Weights of a small GPT-style language model, trained from scratch on English Wikipedia.
Size: 10 layers, width 256, MLP 1024 GELU, vocabulary 12979.
Architecture: LayerNorm before each block, learned positions, no biases in attention or MLP, untied embeddings, capped logits.
Training: a variant of SOAP for these matrices, 4941 steps.
Each number is 500 + 50 x the weight over its row's rms, rounded and kept within 0 to 999. Layers, rows and columns count from 0. Numbers have three digits each. The size before them is the row's rms in percent of the matrix's.

# down: layer 6 MLP down (transposed), 1024x256, rms 0.169, rows 112-158, columns 0-63
# up: layer 6 MLP up, 1024x256, rms 0.159, rows 113-158, columns 0-63
down112 101:516584448482442488526527485476518469469480465469462557465492543505520515538525536473503480402499462435513504410453534426469466513512538510550448421405508483522543491489501471407575515510532432
up113 093:519516421511475490518528550557442480374631513441567570553423506397475506490450475446521491572532606577479496579426486457583449466559561493454447429462451516426488617600526525487506530588537453
down113 092:409525449523469406524515514539500457541536543540631489520517444504538575528458532466508474531478455560475431499591534423567546496576389464404507476575528495519522567387417440491581528491464485
up114 115:555461462485467550486484486549477600486487523421482487432475518586541485442526559439524586567482561511564467532484527464483538489487627488537531512499633612497591492475501485551549474587475457
down114 118:526524457406559562565518502461468472603482484521504521576460593631502598528541581524496657516458514587574415570484501609468545477433498575436519484516539510525468444550544471529434471475474586
up115 103:472468508514350557452464512508493587481462432537486433530397593546571490450528490509540469503498502440497540418528515544559526557548551538544487429521545539432499487592495457500455388534526581
down115 094:527503456449512618555508484507557430454508527482469619565549446378555517539421554482438545481587470471543523552456427497467535489484459426543536463531476528520547499507482590501548492451459494
up116 101:494503530509498480537475471588493511443529505521523455432581590488552506549554463476564441521542528577408422617450483544443568546516443485485478573537603506441419531546485531466504502434418464
down116 097:507540487579538533556568527456585512469503495497539500493406482504540451508577540572550467516548470484618577488510503477495530538393561498479496640493466383490536491492517404458534546516533392
up117 106:555634502526503421484498508481437606610490514541476486548500504501481422490461459471481543505487514411476520431539434502510425566436447606507505462572519418565550541442572460502484553502555602
down117 102:388551516567446486541456396521529490475506508500606547520526427587512516449510444495477491468480538439517528548584469535498597551518486527546543625479419464509492443471526533518518523573496531
up118 104:517522461601535592463499388501602564558558436483482451586606518490507549564475455531485498398414545499426515536541490489539511530455566409530431510559472497477404488365539529615522517483461499
down118 099:468479465494397558480431492471539510497433455515490557516411543520543466485490422560483438477517514550457473495461477451568495529549417414449384516553481421499590509480511494443565562647459570
up119 097:573567502497517439523565521535474509457449543512577390454529554455497450521423477441517512518614434572465431570476517497612490494541469424472530463460451491461517513469541431463579535500447458
down119 107:504568500547535523470494538529498524511519484514533494471508544495537504587525440434472368482518446552451504572460548498487378407532566472419492538418421460573391494535494443536566585467449478
up120 097:573521548528359538424551509490421517490503501553542461569436545498539539555505516456576507558462509491602524497543504563529483490442584489457505516514520401485497415521501512467476471546516549
down120 099:420508505474416496406525432520444515574492491531534549511542524523540534553507538574418540562585535505491499599563477528553481526405557508404440510598472519562492418514505564462481556498547433
up121 109:553436515521505532517538495508460487467439581517614452503590574559444440577493475580526489431455571451501434525480539487438471520479422425569504475449608494462479409470518524481524550588527588
down121 113:476489556461417503459486473500529447551502573523534477443620566498533413605531478468453569473480450530541519479574528578479399508546485475584588514514402536504550481472455528447562575449548551
up122 104:480487457532519432374593511464631497481554488545486573497599478594460518557465480525450441563493444521444484507425550437527558423539446539519655547480442495547515522497522488528554533515497469
down122 102:463521486518528443491502530534496502416502544498468515556503482466446512490520483486478522462516479421513495477505512491495458510583454479626472516573543484471527481508544520535526620574584521
up123 097:622524483423480515444494469517587559602410440525507509484485465455480497500513455478507488468498590549522470478561480441450479566463536580568503492466456561470556583541454584505557506506442444
down123 098:422537465523433491466528461593463409400508505497530494544474496418504470524497577522517488466352549529531513509501502456573578542540445585481495500458493445533439438496390494481534459529527466
up124 108:541523476531446442456522451468496511476522484590567531510397469535474482455429534515488522426482544554511441538507464416490544456591534435503571571480464454465445472480534385398578482494580509
down124 103:541541429606516523501480418433493485535556482660547519433444486513418507490534545484629522446564552436372458606532573551442463499586529428440482528515557416499493568520509491456609543505550441
up125 100:573598550449419484521557518462497457510513627460517568536467528429543555533431527515548464558475479551463495433550511447634429528419536472554443468532409511398457512542423540472603526440550551
down125 107:525542494415439461537368399548587555531556560394471488512535434554505514474417503458435516528542452533485555499511463487537560539438512490514422527527540519468486478440546485524387381459456575
up126 101:429564508539557525468464568515432505466553619493520488447509533481542510516459478531437412584472424540409523508486418529450495534467513499501429442549507519464554445476514544526516481542432496
down126 101:425485518500486466442547490449508567511507419413475494496443523505452469512546515513575503578523432528431528500474529515471596533488550467412571643552454526462475494487473489477523579523519503
up127 093:515462473452469502454495560422525402526455509542395344556526526530571388469475532494472446435542524514540450539511510542538518441461530581532505566572584528520468493569536521388554477442461562
down127 100:530544534401577406480558494502439388495430544490532486450598536514584541550515520478567488564538514456571521584470510530466459479527483487402554500556462552407614540526505503452488516460555537
up128 090:486475464513494426396547562435517495499503502467480453509393482530497503501555513502572418417564478499462492469456498602390454473609545591480482528478427477499477481485489528370468511457516547
down128 092:531435506483529553540570476586519524449423497528501523449536481482519438388422559524523581507516479563516516431510480491484559452480485448530520556524515488472426551467547524477614456558521424
up129 105:431515473546479431576491493560505460490522544464544531471566469564497501435485509475525473423481516525472509480457538523542591471497541412545615526499444482534457486441468489478541507446481392
down129 100:490491556480484475489451485553476458578597627436534439393584460615574482547434469472490536530545520448543437406454477512552525502467448552472547503481610461488468573492445427498498563458525489
up130 093:525465391445480492384448536507448499396493491473503537429399527495528470556517460504552438514448543549564519449496544433364466436498526471567423468428554460514560540505583443478493479536480450
down130 095:526532502567527540450585462493476504478471503480550490493528584560524474439500525599528504545405446445473481501546432620465455432518456488457489561596537447442507560440466491575519475454463567
up131 089:479458403521530485494514507528469508512470440431578420498423574484610509455452470495605508397633430584462438504478527465535534415527579485478511377486530504564535524595511530419542544531504451
down131 099:473574541412503463479518450419583533472493559556457605475505515426551564457544418485477479554430595430561566513457520538434488520492474492427417508498493467458342484415543450487602455483482519
up132 110:503557443429496537460499498487475597621499483545483444567550490533511449545482544570547457522433485543529473583473565449476485540463571489535518510507446461389506565466420510605588564450560473
down132 102:479471475456445572456468480417471547499470544402572467509351459455504534432461472473446588511509601531450577469434477506557648443446566505482464496458467524474558562484488481464528510556541490
up133 101:507616554484567567468537471562379580529465424585463383543522442489544467494490516439507535446431482503516530455503502483531477447631450496534415522558486506537550512555507520511505530488589524
down133 118:488520447462493537490490450492462508522553512502502477390430448432522543507556516430482430588464462497568553542503579480401544539483448576493419508527516458536482449543483490442586497479487486
up134 097:516591512551572518549450563474511508468531604507540464496529436573478499404513458572460512581420399535463500531474482487531582535560451516507569570426507443540471582498546553465500516448495608
down134 094:404427389536570586482505507491456510554539503476598424485370433395454438574474576455497526590466592558519538502512565485571545505560534552469524517575488512600535495490520414418492486492532534
up135 123:489584486577525502447510481484544514524506519479498486562515558578445490491457500469499491541413428590587465462541520485521517412520592584408519495478446458567461518446492470519559373502439544
down135 106:465425491505566487497540556538454429466503582401416405535515441492471392549486481447546473439578507420523422492595568543503507502508538455549545551557390538474432395452503511583600484409546520
up136 090:409559506461465471425406564534429476488508522418416478548444518568628447410485485450424456512536567531559470584547502387531599547518572501621584452501450485449406491568562508481514476501566402
down136 090:556458521445543428547393452530450490469594452495480461396533522498395560514574426410466554464502562521519521586541554490569565493516416509515489580512493580605404448503446414516523467562458487
up137 091:402397489547572496501425461549450422566518463570566546389510541607471487530466492476470452537460453436475471507503452497506485532508447537494354592608431553565474576539560490461539434527548542
down137 098:497466495495566483468538602455526518459549487522533441483496581465502493471565589474489475533548535526502500530568454443508579500438476526468475502551502534584500473523424481464597489487470380
up138 099:476456561459379506495498513501534540451616412519490433515412483469423477459501503575507480531508456434470508513523530436484415549490508476451549418517484499465482497432550634498390450539433488
down138 090:588494464514574532481547485461452485485469524493396481446575569479521579456490502485470487551560544435470544610497494478495498497543521417483424535570538600472500566560443429535560531432549517
up139 129:579526563462420438393489447441424484534491510468455549505523479554474527410486492499503559506565487488525490584446592457479530522486477444503451335426556571482466485487491562521431431459498440
down139 106:560402437489432535520453467487476450476479524460479576519579433471507665441556467470467400562553423447518511522533453485490482542485493423467526566474441424521433428508454498491550573482498407
up140 092:509465491554451464551479531576558566509475495507566404533557520531527518456544496438482519412582481469439522498517497496515487648569505500465471520535549448474525413517499550498456512444459529
down140 089:475524498412449431464499483499447420497475456498429526426482469442542523483447496540503472472397507531560450457434429484466436341426456478527557427489468481532455510515508437409493477591504453
up141 101:425542519472419515513479562593528452598581464471508518461459379502589563539523480504450503502512456454494523491457528524452509542455570476505478498405545460528571484442513579646561516520512526
down141 107:567586502571464477420510506545487495486542479453475520504475494534493481450564551484495437468500567433517462522576542527555573491536444510528562490488419545571532552419522462497550404586510433
up142 100:476432520495456602545465501518507452473504497551509508469486550433548453498530521509554519517460401518492502474464516468480551535539463371468471533532489672500606513444501497488578408469597467
down142 098:418535449441519517571464511564520489492472432590533477486463402447544499526450549572432496549471434484557462454484400565399482494395418463474456497435453512532473465481432487412451388558536472
up143 090:450472562531520553492553631519474400489498551585521595478488457515386467561460446509491466482490483440488439497504436525507513549533487458606377538494521622489547493561536483527489530560531504
down143 087:473490520589538489470583497557503549557556522540475452540556589509541453518574490489448601537468434575410596475470482466525548568499585473480528534526451459615481466496509449440456480389419487
up144 100:441445477566456593512430433603535427592432515504472529461539508449437533418483460522525405521439491537511541514521555541461361443521554599551595467516407413522567518540489434472487455506513402
down144 094:504548460434481578521534485449541507464493511435526436508469493465476509489491538539447522577530544488508532496452583557502487488359417411533451484524513523355464526519446500590457454503460532
up145 100:479554364488453470426498430520428524474517595461517488495490571488485475484498480467573554406511507536437433438416553446524450428524560471483468528451551502597525478434475543528660544504512428
down145 107:519514419529486438536408457553550465456498466543484626533562478519566490546527421437410451483520446494508562477599466534476523471568312542488387433501484498492598477611509548488509490476493487
up146 107:489501510523534566531436483486536470516432504548486506391477535557512431427615459475561506513416532564454475529550536512552567571461437525615469550527498379465485561460539473424434490409475495
down146 103:573527539532607567485520524557547528460462478555557500512616533518442375485512524438564499525502492576424440510541469521497501585523456491566541512485446475518529524577471496445428507382553488
up147 100:513472445476608533485451605524470525486535533539570507416454454461393532423552465458509472600491509475560500488579466516479465461520455533486507477494467544476485408599524529538496516508489486
down147 091:472598571609454465562405496423503380497529496480461516605536445485473413479464511533517540427468487516507421451525507431535440524526587508479482515459577476513494526513432497488493538587570507
up148 093:430543491537411625597597578479494505539497588528583513478504439611463496443522614473461516521548498556471465419472442433516495499415525527565402452509499499480516545491492513398483416413423400
down148 100:360472437504437497467517468503495531508542480559532425449498496503520444461487478432490535549545574374442565485502521540510584413535544488452434450438492499619561528431448484582463551482480487
up149 104:409582417556456530503497477506516513526582533595526480475529402560430552429458579507425468441462547559417506508477534418490532525605516491474513547481476491570581424474546475525540533512432498
down149 099:543493415432418490520591444403453514549626440506474621485401478566460468514487470462433493485406437580516569464510461475476513594500510564589558480474468642514375560514510503432524424529502488
up150 097:547506498487526532511496538565487539455520506436591490578401461553486600586492498497528485421556481440509554561501477528562537452452445460424569562424463574544567537561571434484562446515476407
down150 100:518412532496456458514457584523436479450432432466547491507560529432535433486555517491533519465494554522496424571458554454558415620423406439509497519602471470527492461437456461413626504550448601
up151 102:500426460494549450395529549490466500466560467473572515407453375430515485496426546442500503460481498506442411501546481525493485510548467544483518580455472423433489461509516452434485625488523491
down151 110:602492514456543534374525476430443525518605483487529563574543332478477540489643570530467462584514467503540494457483458535506459554467570514487568545450513465540522478442417501490522544514626497
up152 099:445436533475477588543569505483512476368490508491449484530539556508565511494545553498457469565466532527455501580503525417482509497471481465536557493514542535464539534602510518468449524513435451
down152 102:386491527538393471501476555474524508595575517494589556506522437503409534427492423512517469530505480417543487530449449478533463528520498384553533559501498549584463463466472505604427464450513459
up153 092:522511467507563498489479514525533514564455516513534417479577474535481494582537516520578489447509514469547514522508385501506429511573541482456612518526505503529551481426562555386572553501546502
down153 086:527612551457464547539571590564523498471503456539569532565522540452450419511469541476531521483530459537605483553559494505439645481505475514475489488472512421493503481575469366451503441479527452
up154 101:500395531530422477542538522461490506550534500429517658562610504473480533493482494514502438502499469498521497498590504464475493457550494585528587451413451379477471504442489505450508593560502509
down154 102:582583456574522450547460463436402544424572521502478516538503551472541469554525450550500452532546503487464502492430580520465426548503496497526475547490456520552414492470482395456431437475642569
up155 091:564494617492534548555505576577602610515492485454433546452476464518623502442601406486544496600435565544535491487426468462483492421605501530500526567498535465509466462423542553387557541488427479
down155 094:474515498430549444549638535526556537487517577480464522556505470433467524447463465541421510480532504439510444490601497431497476491453613407589516494505537519469432470501463469554497516464480495
up156 099:618537577497455492517578509347549560497558522577488531432553488475464421533357422481553473425524511562529405513518482571472507471518555476580437468461455463481470496487443523466537451475515541
down156 093:481565552528426468486443486410529465548494534590487536566586404535514423446536495501591459427454517604543516529409520493548509483430486451501616378549501566376440501493492481557535470469493561
up157 118:575502560519499582486457549488475527477563470518454507484591568569535446622588489441548458583521498445546533437595488544513485462507461469530464536482463434491618531519498571505530546492465472
down157 155:551444520522494480453493444411482579558469549532538507518494562572456524637568562534521409541517564515513535524531541433512424453479511482523562560508494504505552530602503441551486630503526432
up158 115:576519509519471640524496601508499464429544485434481517542502407493542413492484444467483497495478382516548489487468595465432494543555442439436550464461528490507471568497390429518486437570576467
down158 127:487621453441502482598478569519544465417470440480505544545462401429504418531533539543568585453524407527529495474425580521472495515502471531512420460457523513557488525554504562452550515614478556